{
  "num_hidden_layers": 13,
  "hidden_size": 256,
  "num_attention_heads": 8,
  "num_key_value_heads": 8,
  "head_dim": 32,
  "intermediate_size": 768,
  "vocab_size": 4096,
  "hidden_act": "tanh_gelu",
  "norm": "layernorm",
  "norm_place": "pre",
  "norm_eps": 1e-05,
  "positions": "learned",
  "qk_norm": true,
  "attn_scale": 0.203,
  "bias": "all",
  "tie_word_embeddings": false,
  "parallel_block": false,
  "init": "uniform",
  "init_std_qkv": 0.0271,
  "init_std_o": 0.0,
  "init_std_up": 0.0271,
  "init_std_down": 0.0,
  "optimizer": "muon_variant",
  "learning_rate": 0.00258,
  "beta1": 0.9,
  "weight_decay": 0.073,
  "lr_head": 0.00609,
  "warmup_steps": 0,
  "schedule": "wsd",
  "decay_fraction": 0.787,
  "decay_shape": "sqrt",
  "final_lr_fraction": 0.0,
  "batch_tokens": 32768,
  "max_seq_len": 512,
  "doc_mask": true,
  "train_tokens": 291900000,
  "max_steps": 8909,
  "dataset": "wikipedia_en"
}
Each number is 500 + 40 x the weight over its row's rms, rounded and kept within 0 to 999. Layers, rows and columns count from 0. Numbers have three digits each. The size before them is the row's rms in percent of the matrix's.

# layer 5 attention key, 256x256, rms 0.0659, rows 0-213, columns 64-127
096:470574443488496468453524498581539505486511499534501568464482442502461537509538494460549524500538536454534482521504476486483493530443536534579424523542535555530526501467476510585586539481488567
085:502513551519473545462463442461495500523464527510509570490546495516533494497457460541492468544454513498512526540539542497483543471598520431557477494441474417482478524527473454549462524498472460
090:483537500502579486489481495475556446538530519451527516550529529416442562439461432480443577533574566516526506522517446528490509527530480519558475504471599450523463528431561538585498440484535544
088:545445478552483485507485472487555494473475386513531487543514578592446495494474519516526517491500474473455533458528526474512525524555534493533520496475620409553482564510523484578515439476529511
095:600555535481531467504577481485544519530466506527484518419501569453500517498557474468539544487502447565498576516455536589486431556474513519484545468462459476505538478495420525499478528485447506
086:462438549510537557502481543486486438426551510394498485466494501528547513489532451511474560472489465542543435504482497504479486503468489417552504593519518555574531550497517537465547503488534456
089:466455540492489519477521477537496523508463527483532534519490464436491470474529557502513490514469453469481413525504491549505590514510514472505420499499507487542561581468574493489526484551478474
084:511529522441408531537444484439508510449566476508480525479586498467513413476546511515500508535449430505476520494414495513613510536437491450436540492508476535498429473558514513526468514532485469
100:485471498390563486501471493513554486557486438503508497491451550501529508524477436568577520474532466469557535510518485467540544467498552532435515564483508478480505526515526510449473494551485396
089:525570467500449495454529500550502438589439598427531521521461526487432467475447536503489507547518504528609487466435485500431503505492541519580408445586523474507415499517516438488548535530513490
100:487446499546480465501452485574439501424471485541515516538477523524498515485522485544531502519523446458476477480480507517474462571490493457500523488505486523556466455463496474523494477455535562
093:507486543514459425493559521518525530479420454530461541474524478536553475546483529520433455450510431540481516506481469531523567545502606469504528480440474545551505488428470525510516520443546521
084:523490548577521504464465593473479496460550492525524408585480486500492507496624535471472510480501511436463461486449495452451500470481537467529499529489431471437515469541445461519465460530488591
086:483486582526490473511534454488569466546454411485524511443470516564514502518563458455553448510410551509443574489481558526435503545431509503488502482436473490553497473548508498478534469504473487
094:526544453505532514507482521538495407470455429545479507483545467485552529490486550449485580457440460595500456612405541525509426438446525506493506552552490521567427491489559593538492464522511431
080:551604497437496495470504469485541498509438508546529526539527512465492487454500602509509534510557514498516530442422507433538520526541499574525453494518471424452445546521502482601462503509462515
091:545470529557488443424480534482539531436519479525502472442483565483506490517533518527486489449480420524434495503505543516490458436512467484496565477515415447499430514533510500481475496519494464
092:499450517431515503544508519545503512519519479495474575536499481562527493525423492545487510476524541531526502510389493556480527504561478513499458534514549552505548507461470486490488539451521490
092:504513501476558573475458500408495494562451501518463492456566431481527497550492516502517570503483470439507490501489489500484578460502604534457445511500533465522488477511543435500449535538501495
087:473446514450533553541483531488513547538499550522473494478499514543541482545469453427478487441482432507555517491515458485515503492527461449540453521505584511481560541478540433486546506507467499
080:547496531460543464489546495468586466555504491492562583448471533510494502506523481446528473455492497454520555409513472432470565562436542502435501449467535458501550510560490504526502521515484477
101:488560532504550493532457559543488449520553500508470504463490514574477488440474446467552574534482441507567506414450469456541547445516474463580432529506505528506476485479491462460552552508522502
096:538560482490475462461469471502449524469468516498466492447439486445460510408484555520494494431512510524465543529429541552523492510484477492501438526614442525526478536518481510506521549524462546
088:602481442568451531573521502584436538471516483543503456459493496522471521522519545502544508545474534537477433494462493481570497545544458521532539529476492550519464435498455513496545509527475566
085:483495543474556461460512470529543502552509535552531502503415462476464477569461501505470491465516476492525546526522449491475505535536519517509429459477510536529568531426500548542518528492558509
097:551443533533476484516470557483478528484529399524517520504554595594523459534525501502501450490534426565452564509483566488533532479497520475478522508507470547541483457497493484559576548456447470
092:451521559531462454516535495504526384526411517498558578491485495554525545461500396508520477518531518489473522523494522458507480496490451417546501492493556506487550386527512438510416532447535527
083:492400468552590603455447541483496512485492417567520444524522532465496489526510489515459607516534506501488427556537491527462451497514460492499547582551398521429528551487420454535460430437523498
083:498489469476457571482452591584469482463485495544444543533434427503538528497503517484537446553535445499518451409493601447490586519521479574475447537509534451479523485541434458489541514615510519
095:484456501452471463520487471520541511418485492480474551482547524571522451487472554485603514468487521536524584471459507556501545531493490502502537443485508553579455513526523556520468439485468453
086:554572420508474511501564518472556490551478546503492504492495497554474534518521570500449523537502544514507405540477457482485540509540448551519423535477468389411431490505502522510537430492503525
082:524520521523519461471507449498508518521400443521489510491535572525503518469480472517472500488523539444482526558550492490480488555474601533506516519572511395532437497482501528584451497417504516
095:473485558528536558495555467508485505523474469514552476527469447468528548425537534440515490486401497445494482446437518475460551478510428505514483524508457566560547527512533450487424513517562522
110:532487527518532534538510535442438470501487554451498492575512559440566537554473509424454606459427439451456511499560477518513470433511534500508516501549447538495504480497562439471507482502556497
108:521523531498476499550546528489443466444542433470419463505486491501505480484483590457483522532504512574477546435457526530493518570486494484494510497467459505464584478529560458520494466475512499
108:565508474553482542408582512524438493543501425506506492510498485520533523517479499471498492482544470507444474537468511543440490501507567457540540506532491557440608498551518448512575483468534527
105:492484528537456503474481509557480489452492504537440516485398530517438537503495463462499513451517522469544543416516509461519532467542483525461525472611525472473500490481504506527492533493493424
119:538528476549444475489563550594467510451521495486493495516460470536556483447497492489597426472495454541561518426429491484469584467480517519441506548519442500533571538447543482519567521460498526
096:520581479465516494502421542556478606457482495551493503512469553464541479557529469546482463545512462516583508456414520498457487472520410529493507497475540519557439443520552534503528585510469440
103:482561546617485475580503452431445450473485491488523467513499435441526493498505505459460455544522468525508483504535503511510460488551515502484581490496497472590534502452544454423539500465484529
121:460562527584533488532602477469442452550543458501523518509506524568563521506531521460490542472472481417461535500425513492424502500433505433505448498532417518545554463463566443537561567471493557
101:564477496537548502439463502497539547485490520468431525536505475524534528486471492482569450508465509473490480506498452555428466507518496559442519489474510441455424506482395563459516358497502461
106:511528510590492516468532520512467434466438529436549509501508501465506517456465476433525467557502502430491497514421517506474606446544543508569521461582456439499507436491597480546446532449510511
103:545551515478508512492389524576533560496493488534528509511592494501459471552509492511462557482493527588571481538552469498534498476521518481490429562501513487536538534500472578506500506518499492
102:540508493560400412492551546492421490480513458539489450510544517499519495480519515466522488513528435507448450459463577506449545481497494468553569501510416527463544507546415514504470441495501529
112:471480427520463528572520478523466504579561526584475457491482478509533525579537522496495497478506483487455513524470545514535371498503506551454482499466478519502598495490480469479563492485469514
105:437447536510553523506463529533471398436560516432500467532488490473446470471456525473480558525531499498511412548498483488564434494512553532583544492556507478470499442462500534473509572519498463
095:549483470602504513476455561533443501440449503510545532572514539463530482504455413538476495514484544453493468489434428460474583559583469527503529477506431455567535450457480591554518490436572520
102:519524493538453500532559496516515421509516416536473516538402555480528460477485510472527535540521452478512505468528510467457526569528466442601551565542483418488488524469511516537492520455523455
102:518461404557543469530524486486465522470556481459485494502446403520496537507508547476502489468477549484484423526556532520512456492496523581482509470501596496468432528493476488452446490489498549
105:535416510507485470492448447420545498513492529510473541523448427495527472457498490498551540502480508540487494487485510511447513498520508558511455505500520500573509403494558585432522525498549448
096:516481509565512495495490487600526505556493511594516495476504513566564520506512504529480466480512466488491547484383466467466558469567510487496381489458492491538422521472521546518462529480499516
098:376501430551530490516445485553521517429473549533530466570471546522423565568482504496541474461552480485569540499491439472438493554461466528470509563476540571562500526515574456550480541484478488
102:489504480408550487410425504524452544522529484432482486535537496466537469486534436567538537531529441466436518521487515519532437512516477494471522448527543501560551504486519494477483479468548507
102:506539571449486488562434461479526537503536511530487502533462454539521490444545525494459531484530461495504416514514562481497515512472480453483547533513512469468487459528439501511459471567512471
103:499515533506487450437492512579479409536475465466474518534522522424548529487533502430484442455476426488518533470514485456580492495466574538481534502447501504510560459532454502470501469522487512
100:501560509540504522558506499464516488512529545562511507473454494511518482563538474540521462542519542530480397501562463466492613422428556494466447531484521510474497499510526516471486511521470495
105:531513594502537471471548496384424488542460419516558481513548537471579508481494528500490517531432472452458544448547524503514437428500584484539476517457493507478547492509556521559480480461492564
111:412499517431452487471457499467532526511463453532518509460482519443499504446540487409511523539524485494531427478543524509504403552537538526605519484506531497536623537485459462442449523510504468
101:515494543503517470476509488553500502534493537490553457575517582462488598514515487478469524465500493526436469457463463509436470521505573524530555468559494513474571528542457479529534617530561505
114:543540433457504466523506550524457480496472477468477548484548546598533518489518501463586474461485498518519506497476517545463498497428461504477433579530507517535499554520523475530583511466501512
103:551497527579529433474491539560483480487507568497530436479461504460483489488502446516468455530514527502464459489463500487500471531516555554567512415500517485540478558549465534550510533504505557
098:398454502435595469544519493524542528554468490476464466453506558530476517525475456454436510477494521566480524528504496507509494518397464422428491550469519554489522463477460477494473529494506479
095:563449521460557552581499552477546581506491480468464502481511408518469519429520450520545433466548495515597490463473534462498508442489494565527504503465508482452528503502538519469497458486525548
110:508521473464460516496552493524608428537486482553481488557500556407526471491538478531493546526499458485505444494453509483421511517481507494498516472474578548486566459476450490539450530504544481
106:549473474520519504491502488433492615560523540547522492556490498514506459470514496514442453539471507501524509544523482484525518536436516565560494532479531519510487460455528402449496474458531513
107:470462499485445448434471493545460468529542523532507472515528432516471444447466419439554528517516541504537546450575425451490546500440456442416459453510470539526395538504448535578524495478533545
099:489454467509498469537477505465559472509468536426522531430486542562543540522489456482542494502499520452497518461533502563468547530586509483483456617476525441485525542555487447531482490449516521
120:528446484445624553535570526494531446525440478547498537542540515522516526538499489513528499493432554587543514508518530554428552465464490488492547554459502476479490544529467557507484512507521485
130:520541517472521502470530432488467510481417529493511552528560459516526472502477464505442494538516518456517512468472499483481462538501566602577536515503538497521467537454563505451456498509528458
109:541465482465484550499446502480529532558483491495485475602487492505498471497516429445483509483456523503497520491474500459497509461580541522481486495497495521538495458567503492532499482485422473
107:555528498442464542447530446510515459495492458440509545461546532456498532479481500493550444432483498526542524491500487470540517447462494404472527547526510492442466501488544511472496514540521465
121:488455489476518483477476479506483511502511464533501502471487489483473523481543494455493541455437485517489505491492439583508508497434527521494511570488537508413548444491506512485454472555573540
111:522479526550478458499443517526490474548509457494471441493425541536582490464596494521545479513529455454557548408502532485521469529534499463512506457544465532515557493595508495503516534483479564
107:470446432518486518509536560471463427491478542462583470496516469508459538544442479478508491476538540567513498445480522422492505505540461543438500498513495485513528546495418538513498475487451572
118:528524392498497568475435423577568499484467584513515508505486509506508471526520479500494457517448478523543457495424499478492608465478590487483533524502462519462529464562513504484485499543514517
116:515484466510526474483511547535524462492498559486464487483531508464488460577494453469523486496458536483548501557431497523458511464516538555408468564435523480517486505493489490584472481440515498
108:543516458476589504500463469459537484412479600528461567420545535500475451585480501545518480524485553511533492535439496483542518514393509502546418474491473471510525454500499468443486513477458493
102:520514542544450444484425511531439523549500550547495508500501479466521439528497548540483486555468515491524477485565515525545503486457440536582472475501488484511486548543445560521469476468530538
119:490425574479556535565495512468504463505502496496486521408519395522516472512572461472573430480496558513528518567502500470466505548517524521524519478543403509469484471522516522510528462524452517
112:471489547495507504513452396483511506548488505524537459428532469487532537496477507546574506425587521450574488483500467495475527521505483466511557489472455478468524532442515509459465520495512441
109:521459583489551456420500570493501418487528534489567530455558568551540465528461461454553436475558528546518467551456452505546528526474505535501488587520441532509437507486530594527514435493531510
098:523515523477553563483592471450487477520516494478487495517590555444435484445475479543474516499517504580541498552496527458596450481459461490525493475530458520453504508413530547530537481443528590
116:557486475571408511433467605449575461513474477451549434467508479519537523491500516472523423510592502505497498460492458516543492532565537483449534514493510571498441507541554497526507495522535480
115:524494518484467466450541478486502557556485477509542503488404560533486546477451575527499564477449549530490546478490554554506540552564492517486497513468428445515535550493537514449530450466515414
109:499562451539431518525439520531604484475441507497482403475495507503565512521524524472469508484541484514492493523438455487452478546542477419508557475561549460449491490539520492562444461512473493
104:425477519489480509546552554510507489435406482454459480523587572502513511453504446430550490525476490459537521499439475523517513475555501439460486539522439526470542515491484491425506438462489499
128:535476450498507511562549495454473544457466538450465471521531425598510558547527493575457458461461501541459457535497454531512518505449471500594511602493528472510450540483549462468495492562497446
118:461500466482517526466406485554455434515574476539529485478445426477498481437527440431513545528570488514519515456530517519514527517551451467500515476458455519496462513528554492450505533487488531
130:619476482534512506488511490460485413468544520509395518504535439450536437519463471522476498459400509457469524544507515461478478486499475573489506485485587579514493456550508461513521533488552531
111:492512431451475485419470551546454470507435443525573538521426510536494573585476497524515510534505518461430515447503469506510410495542450527477529529463509486555511526532440530545480434509524487
099:468512484470485520512488466413515546493483547543546495464606453500510474451531511498479499536497578498526510509481453495493530497471518549521513495480460505490500508541520487500514480540420476
119:493439502445549474504474463555552483425525501504512483410538401505531516467527488451473542542571479536472539408470435473476476499462562545514524410440550572557515540499545518527486521495500470
134:474475532520540430452459473516490540503527525507484565480464490481420537495484542499475540557530553504507458544508529474520460519500524513518495423441494430472435505488527513485508561494507482
116:582424540479480542534527536448393438471548509502509572459511473514475504495508447487487416490464479458494516524495474508543545486448458535505493494491538512567540522440488467476466474466497491
111:433567516545501508459364521466558426466523542520552537461501437486516496507448466461564456498495560444454456553501511492459506572495451547522526531430569513533457488536552499551493442517533515
101:555540455556560449557438443476552463553487476518528506429532513529467468478480454518535552467473585528463495545452488466495548498440480517524504444442488475519465404530512501466513456530492463
080:496533472434461527510535450464520544505471544454507516486535518539456458426458501426523507494474465469460564547478475558519473542458531477508433505478491499414541510503532459473473520480529557
111:542511517478445494503536512536434493512473431451501567496462525483530536495488523537463577473502521552515594490456529503526581512499442388519535434482494541415393507585435461512529605460523501
097:462517519444520479545458492522492499501508424530507417486451546534501462471500458581532546475502481483408519506476461437523429473500615516536486528575574486515491497468556514509505505441509478
083:469472528457581487505536492553504517529483480510564510584498589519486570517423440498423595456561522505501492576567497485485522549568564455544555499500572523487459477505411555562545515392539534
103:535445524449486513514476507511544540467429469486487523447559466532499420521503507474526504538509494482468506478534472530440537517504575494456506541455538492438564546453489563436516526430523522
101:522437525518455454477499445532502545484429515514463526448511503448508573510483425438508497519552443586382519512552492446474475494496459497507534501533570486467459482498430557526535463436500461
103:418476595543499462501506494482431485497464454393510486556491493454521534463532498462450527537537475490392486540487567562479489501467568465517498474519542469468554546532479555488479505503468490
093:480517521553549549475468491448490449522499519525533501536515468509546446488544508459496436484515471403561464499545536440527527561477528490547457465448510467505523490540502454561519469484475532
105:568577502529511531535534544555500480551533424550503488481495506519486513465576501530399554560545555543531457517503489455490495441535463470452499543465535533496481419501470407553473550501476468
093:497502507529429470461531556481579534535415508491547460533458543553496564488557506543484482460528492473567499419513557471515519500495511490552479575544510525514559502540476444523505523560454482
102:518513467561551514489562475497561492485509526518461468556414539487488516485495477538532488422501435601589499481486495543555445519457445517608485522480439564518501519518525478533497521515510544
083:492432444510480526450495511490409495510518464511475444507495459566525482555460462458451554441513407476519449547524494475440510493500405565555481580541504593538502452522487472418570522530554482
098:439457458554526514475468401444471560489547475488499521445462478510537446538477468539479474517515488514409566524519509480529525475445464505554468466482466487494531562502521457491496479470559487
099:541540492450569550456402487506496469494527499504499517487592454427474362474471468515530485488519567519470448509484527515451472525502490492438503565543544506545531488437529545497488531502493493
087:447463438551515522477457576461470512482552551505500494502539490587448536484486463500497411477432505466512540531541480509501448523532474476493492496554527495475564525422489472504517463465526549
112:470536513571502544451517498496510531502496469520555582483563487491515469525509458553521471485528535476480486424465501495516590479499478394509506500514516527474465545551561496474585461470495436
105:481506523490476510478482474426561402584427497499496566512514500518459447488480479505437553442524523522453456509494498535457541498537575524455545554524451502513513452545472565542495470545439558
104:496484522434467444533522486475500551504525504477565535521575576536491542524512528462438522501481529481436514465444548523461483479552495489448467513548529471531557501455481510510495444514414528
088:504485468543443443473553520445517496492514482470442500563491500492487530551563516466463516559543460416496463500554500477479455584511438557469537554426579509478500469492461529567453423486538516
105:509551440522525446511491483465457524462537565498501478484450496434513449466548487489521428482416474513619537466477519464529440540467440537495492544503451477565563548500492474429517551579561545
109:590581525542518511445467470559561519550585532553442540488538455482497537473523510512523372466452530490495548546472495436500457488514446409501488479500489459495502507524452531567501539478535511
098:528615477495508552474491400503483562559594522530475477541544493494492495521526526570455462466503543476394482524504494551509508509568486440494529446539498483506543485417462489502457490532507389
107:574535490460446439460604558505515582512505509531527542476472507477487542524533546519527476492449489493554526529509492491552427468531506494504500455524533521477468553498467541553520564496501500
109:451511454474543564481442444529543518561504515468463471534594481512478474552460514521441475526530528464523454505494532568517543480558512551465540456448456492534602547550465569446477515531503429
097:502506494498458496412567500405544471532413477486468470387493504489486519492564472502497545539537446481470519504489496496463509515452554471478521545485525459469473506467571477496427464486502477
103:520529545477497572625468535580530481492536521503473516522548519499437488437482548490451474491536559555453469477430456520462577479405483449501517479477511581445494479539460527483468529500493457
098:480579455455475512457512481448456521508526578509521485491444567472483535581547498432462526516383482483565464531520519548574481499489585501444515482576518511514503448488560494523463519551440524
090:598499498513545489525505514412486491505489538507473460526547568523490514542432427467540508502543521470534504534466463517591427467547432515479488539534519471491415508492493485469430491454515511
100:568554487500490552497592476544536468551524500547440491506443484493534425546563541530486490542550494529451440586499484504522509534481475564486457408358483525367435458483455529521447458515469452
095:524487483536514516534542478465506490487455531553598458492465548466516487485466439489458521475471526581585507462482494460491412490520511473521514549468544470491554525449590448474569508510558492
090:598479523511477496444507535448510519483511504526402476469479533502506418526494543495527478496484452520486466532459560527533400444503520480463491524525446534482457502450522524471508460453476502
103:537562535470529510430573491468506448424479487507494503483458536469470526462499475584436392495468506529533482488555528557523556469542499433443533506543513521498475526515495527586454399512486505
104:481560449452489528550580411565504483537525544511518473504462488394463504469464522526478474555591485426509453538493517511503483496497526404475496570544533492525553482399488475460553531492566600
100:503556492484502492566447437513456540542573544498557456520524512467476519476501542503576525493489498505548478502489511468512441478539469455499542566470563471505558516454472501425501521565508436
106:565461520466503459492442510479540516575536432494517460517530539473516461505432485546519504536465487559571446439548498527528464503429513469489459543554535534463470553556545577479570551519475454
096:458564475446515535455481416519524513537447532450580568433537532485445561480495453527474562538487483460463526518527498470496427508550469537483493524466471369552528509482526497525433509473558544
089:490505515444508497430479459497530501526621483482526482448506469460538500500543541463563452532423502459441516480447505474484535488447530499513556481527547491432524527572484464533521485535440508
097:534506425463480492557488555486488517519578500503470512487489492501470435481502524488582437502536483496479538508424478549520501543488547524468445574401486489508507448512497488514388501476477423
100:503458556454575454495440423497489522476501528511494486485506476515545482530493458540555427512469540430610552494590491524421474549464516523459508510445511468516568547461501520541475491484451445
095:539487470509457489613530462505470523558428455529486485491453547531455480381557555546508501559426531489536462512476457528510518534494507470529473509372504551497524509465514435430509552586459474
097:533534466520431523584592515478548606459536548464558518623537588513555508439495517535461452503522501493479525484527449513480546496467483459478530541533529475462524502465455421532501516491471532
101:458475452509537502459473441516452538443537469463517508486473437521536584557532503544516540443485514523464512558483453528440482544534433497517567546494419521442504552482447503542449477436507448
092:546487541576496467559492541584491515486544524513482442423520529484514515456527471503452457474542492514437498517496510443477416502554552484513530446524529471551464561443458491430520426521495496
096:552499514547512439454489444499501423519484515552514503467444480480534500510538522401523495522473484459536563461407543481581514537485488501533514444544516497507542524488533489565525500504517425
085:375418474518495500452492517444459459491465411531510493584496536503548492476458543461375510479502508471435519538520418494550512497499496495582557548459517556532513459507481438473438515521509477
099:487483504483529524443438481482460522488450557535489404552476527519503501522519450511448541633531457503529430505528528509457450473561498540597480474488507501459520562429544505506497508489497492
095:509489571599554495442415570533440503509587504464471513448500479494493474431511468510474498466491485537534555510471507503484513486482461538504495428609490505505550466526513493497539493409553481
106:600461428479515477458509528453528526469579446495466471501544507465512470532485547510438572457582493511511554494458481531501550511538565480441474432570471512522501535517493530516532477497488528
095:473503459485515473506524477508562540440644526476494494481501460480502555525572496496508503501523513494494480514493528533518441533537514462492482480519441507514600490483471547506584462459474521
096:542517496499542449564525572516556525542521525520492488536456495478481497455532441517565492502592557465553510499479512465493418552550565468498480554523617460485519479479519516490479497414492539
096:495567504485488479530492419421504517566512494549524463407580492440495547487491492405519470484519529535449557500551423507503481491507542501488508450486548513492592469554558485528509451489512523
084:494523480477483452535507503527487550541452541473511521443486412523539478507465549476556509553468498503494532488487475566490445454490462503493460483487558555550551513506492481459529480548502565
095:478470578497464496524518442477482544489396515451482553512517500482499509509493482470511547449464458555459459487520535524490565504511503476461483487543511500501457501474541514440458480558524501
103:540455509539480436557479508495481470496447503461508559499444485627499522518456493506494515446544538549503532507484520545536538533479474452541482571446580494557458493513451475493523430480517527
115:464423507528491468534526483527495550586616543548481481572553529473470470517482523465560533522529540504567555404432472506533476537445530515549484503480587511521504496463512462527484511522488488
110:523486445438508549473518468496539568502408536503452554452459477569534504557552464535488475539500487550486446593484506517495500477548427517505491514520454526425494511494512531514545502499514493
102:520410469482450461575567521534482462504495547494568496487425600484491451515522529521543489531494512528571490429380443517564467508475500491518468500491536502476446579509596486536428534469464412
088:489566489539443497484514540485477495455519510486491473544478453460568507455542482554447421474536465512490533509476483482523500490527524489498497505548419442474459445534466495452481501506505457
099:446513403485421471544451476431443498548438559497519550551459520511444458476496475519457539553535436520539465509473505498515504458463542531499512486485571458419464535508536473451506518523546490
100:521499535425481442492508486462572520543472454546529462450451558513444450486544466559531546553524475476499470535485468527553485567517484524560447532445529501449441569487552535535476499484457480
091:481538519466544521463484497579555517507559581499480522525487468527440504474529537478523593533476521504590511511549564524503478533471423488482527459552496481521495448545480486438533468521465587
099:608526554469553394532516479482511494547567521458463583492486545492475517514560415508533506527538601503483483516534509485475487533454572482403452412498540430453478454504470596491454537475449542
102:519416496564562512510533544518526467467582467501499472542517511524501501542486468437481467439458489516439529519535452502506489502465570483489552440500487500487537433472502486479549457487523498
096:475460469445529501496560485522487550563470545467443487453552481524508431504509452458460526515469444527508544535475525457517567521500504500434559426508479537542544513479498455511547460539455537
121:475486534558503482554497461475581405561458534476488466536507474459506486613537482463447493558558469468443553471503467548486534505472510344492523489472497505502563514484505555517503512486449514
103:528421463424549510459541459482531444478449461510527518501510491481519513439528522524389525472524559557527627572507547503446463503534475477541500569501562580525516444528518500471563400411545493
098:494460493525565595584451440517488491513501495486469531454470525529518505485508545477512511438545527481546556603480516520424530464497526443520544501404522500449484510382460460485505468504515490
106:600479450485511471492564496517483554481408490550528419501455566428487520471564536543558461480528589564538485569487445486452405489482473562490440566448470476476480500516551531543509451453483539
102:535525521455537509515526564546557489416558448513473510493504438457495450450526495466529464468485628523479547537554483452524432597458459526500509560523455485461502387547574500465527561533553451
097:477541532485543489540484467563472490477514477462473522504512509486482526468569489484521504529466413440481467521489556523506521469633544568532458457532532529438439416444479483429496450529529468
091:557455557466520486550445492524509493552578589426506509584549477482488538514550558468510496531464555480515452477521546499526439504431503465570462494480569514504462504495433449479546468454542487
098:576566496422548501515519437490518483553570532494547483528512483463552483453518507422487488521450474467516553539454527432502510439504469399462537449488542485482521526414448495507514499454542499
110:518535435409499526508459574574418530437509428611518502465541516474462501479467517552456491477503625555524459517490519461469443499478426536534425508500462515470552452549566517487509489496533511
095:517459520540477473500527476362462494494426660536532516493494422474505514551536515488512490484405523508543537514517537535511549459483550464501474520487530459520493524514405467558514512496506477
084:510451529468486525512410515528500528513516462497509454487505554564462472459495522523553454507476512521467483467456543479537466495512528606461524526489494464490472440495537594447481559486466523
120:575576489463447542535530527446471461442542453590495524453543520491464480480535544514467539507490577422580513546576480482452486490380532484497559522457525561548534539515506482495529527504589453
095:471489469427453469505587526475441537525535438476542504445493533538532496460565499592404564483521537483553550553520500534472519451502473383505504510504535471427444510534442440524545503473511508
096:440461496454546474472454524581462540560566515552535521450487597539504452495523511431537531510501438497531499445518474435526493573550539570460489437551389536470534600503468480458461457508453523
111:505534518472533480553527551465520472457526485561542485482532481472502502461571535544455461531496507440470478478522538508518443513434494516501488588554565506488504447533499515513510525529572467
113:488508496499559513620450351535470519514550605456537543545493532574506508509410494456583489465463474484522442527535534471469564504584589470511463484540488504466476527501532452574526460565559483
106:461465478521477523454505579503447510539542484436533466511401488435547495553476475424547440438507570433510552484526489512496490480379423525484534504519542474593567462542483508494521512504479451
128:555462460522466484484479484498549468502518451514527506503479453499530459402528516584457480523473558427626571553499507518467508497453518443470576486489591519511504480511545427467478486503573483
103:551550508420489522534513460531501502526544490478604521519494535552492528555441542500566535488453481438560421448535543452571501492561470395417447507527493512551530509503485498459535531542525449
105:580504493473520486478518508509505548481435465557503522459504590417550525478446538517420501462521500600512466466500520512419533497502452523486457518543465492477459489508544620532424539515474461
108:426563460507452522422474446499494486499499508461525564500433528540523435492450483431495519459459460425507585514523473444524529465518483510502537489472476525561509497454424508521452397565528421
097:507498519533555501517496435512557386583485591551515471490430516443477487533528512474473512515559447490448540491478505514459585568517505401576559458560560451501518480514502415503533573518507526
118:575461449503471512500528453462451459457562450580524587437586459539467485461533460503446529495461557411589464512521523537481449515454479497440535460491553561519526458500494522469536411477567459
110:525520455443539492517524513473445554471551434550560466478479552474483515387521517510494464464488576467527583589525507470470447529505473553535540544519546467455466386494515558491542509500577463
088:428477497489484559468432551486469515519513431481483491458461539491499464435592457581432527498493555536538457548452471613464453524487434578509594486471525503469464474522504527520516533486494480
092:416537507499525488521415488539520533567494528428509501471565504422559485552469471455540552544447415509446452424500440598497558563569502417522538528472482474463475524524475541463537472522509515
085:406496578488491508521470563502475541495532432465475530548531555487495490553518486521483447498444464472525433471496474516460491455462499454471490553474492467531469504473566520500464609541482491
098:587499470557508474478497473498519497527487443514580547437534483498509504443508539502420502432519540459540518516457605536460550499546566452585451444517582539454465494481491483520502520455587492
098:548470520474578472539603523492512488469485471491490473472516488477501547444541480562461496504548556486521546583510567580433461481477435532510532517464519479444537510513543422489511464470477535
117:453506599489506535437506555559523438507550588524448466528553498498521465546444455455517519522526480508423449407512523457538525468421478499474529548444467398546536566528503543507460490537462500
113:526491455447499455496534502465466549469512434530599508512506488460491493432541480535481476445476547463569508473553571454541478521559489470503389530584533511458488415520454506479578476474513447
100:518576546474479462465489516468495417532496533552518454504479556462471485488513473584453515522529491503431470554492477520478505539487494494489522501530532428452477472538509466554503473534533549
105:472458531491492542491492489437412483544490447484550526475476574546496482464508464505551500476505483501524501513484511531542511480445429512461499494505597492508550513468438486543522538488464535
101:485550494471501454509460500522505441520509486468524526602511595559503531541533492523499501574403589567521555460506512501533480478477465577427477510466515527500504501541497509492493483541470436
113:432457570552517484490532464500498581469544572443469513480481550571488506439441546419470590546492463502442483471501503500552515505497569494437561487490567505519455480474470475537517612492562544
120:520513588572515466536535531492535532446514522473529523528468483505513483510495525469537474466522468527507467484435519491476512544519508492495507509494499520567482477535496483524542507376500471
116:430556472490499544452471451561427516528540537538516487493490472504486468496519539488472509486480524517488528536535515448510378488470494461518577488469496463416537481533451527490443583583512550
108:483496452481429452412462461553476495462437450483509555519507437519452517528451518512515482498524512540507515468535467498500518538502494473546552494493494484431566494536512575518414507515460438
111:527510504499503470471557499552497498510513553496556519517469494491528459496531497437517468465518519535464532451441513505448480542477498457478524444578485504489455486464522491517509514500514500
118:507509521399460503449515441440460512528504491509555447556482519486496522526473504543474506477444581452496435444551496488530501588473429459519452577489505491482398573487474489493479354511484454
109:514493559506486502539550573441517439531485496539478422533519534498467530507477512479490398502443490473535510523480516466497471495525482524547523432437526488445481470518563529432597492567535489
106:467429547433452502531499509421459525551474458479528480500536491436530540481469554482505486485510448526485433454518503482477570503523502616584505485536545471522483605481457483460533494482495579
103:530515452463508448516445481534493505485475439487529475522462538453483503501502530549426528490498485518491474498531500467483417540563444538590543530548547481518499544537483574468517458537472519
111:416489513476454514431552523559479525477521471501469505520494451414553512518564460571553471445464492427536520490594562542494525574503480462486481542507472538522622527463487472484496474526483435
125:495502437517449517515462411415493469503566463515448486489419527526505521512489479565558433501477523474503525547530523523524529459513457520588482499529510495484518506530511557454495441566477507
109:417469530489533452508510527567534474611515452560459466531520494487478479457540524479485457550475499573502544504533573469485474504509459434490521486500459460455557543463414583496484561519564581
110:545484543475520533481550548483547495536527498482498499508462546474524457490514580503486574457533470556506459478506521570520531469526497420478545451541466527460466540484470447469461612517516483
111:557414536491479498494557483462498460516464450581558551448517530421532520504528548496478514454494466532423492508432459455390437515509518494511478510595523539563546562547572410468456480515492475
109:470510516463531516545492489448569478562402475507482518520466530537519493526487498420596521514506519501604585432489497419538549517488542510562512480512525507545545502470502496510513544428532417
095:463560481517522631469549578454518443507476508537513481492530514492527539558527454542472525469587447464551523542487431534571524501530528496532465462528519553526412442473508538496532473459543471
116:560523603486580514450485464503551528443532479451533533525526503435506446472451466525525485496561493446523496511530554479449521565512539450500480434528434523543468552472516460512464433461474512
113:457506555506514424489505518517502539475531526485492488479535488482448470522493530508483505564510456499423491511462533472526439496490569468582487509531478476463436509527532505492491522579589506
112:508485430485538509510403511469516471563572468526442533470430521536507525479513502510490530514453554448559506492497529533533528451553480548560522503458479480452477504505481523464484519504502511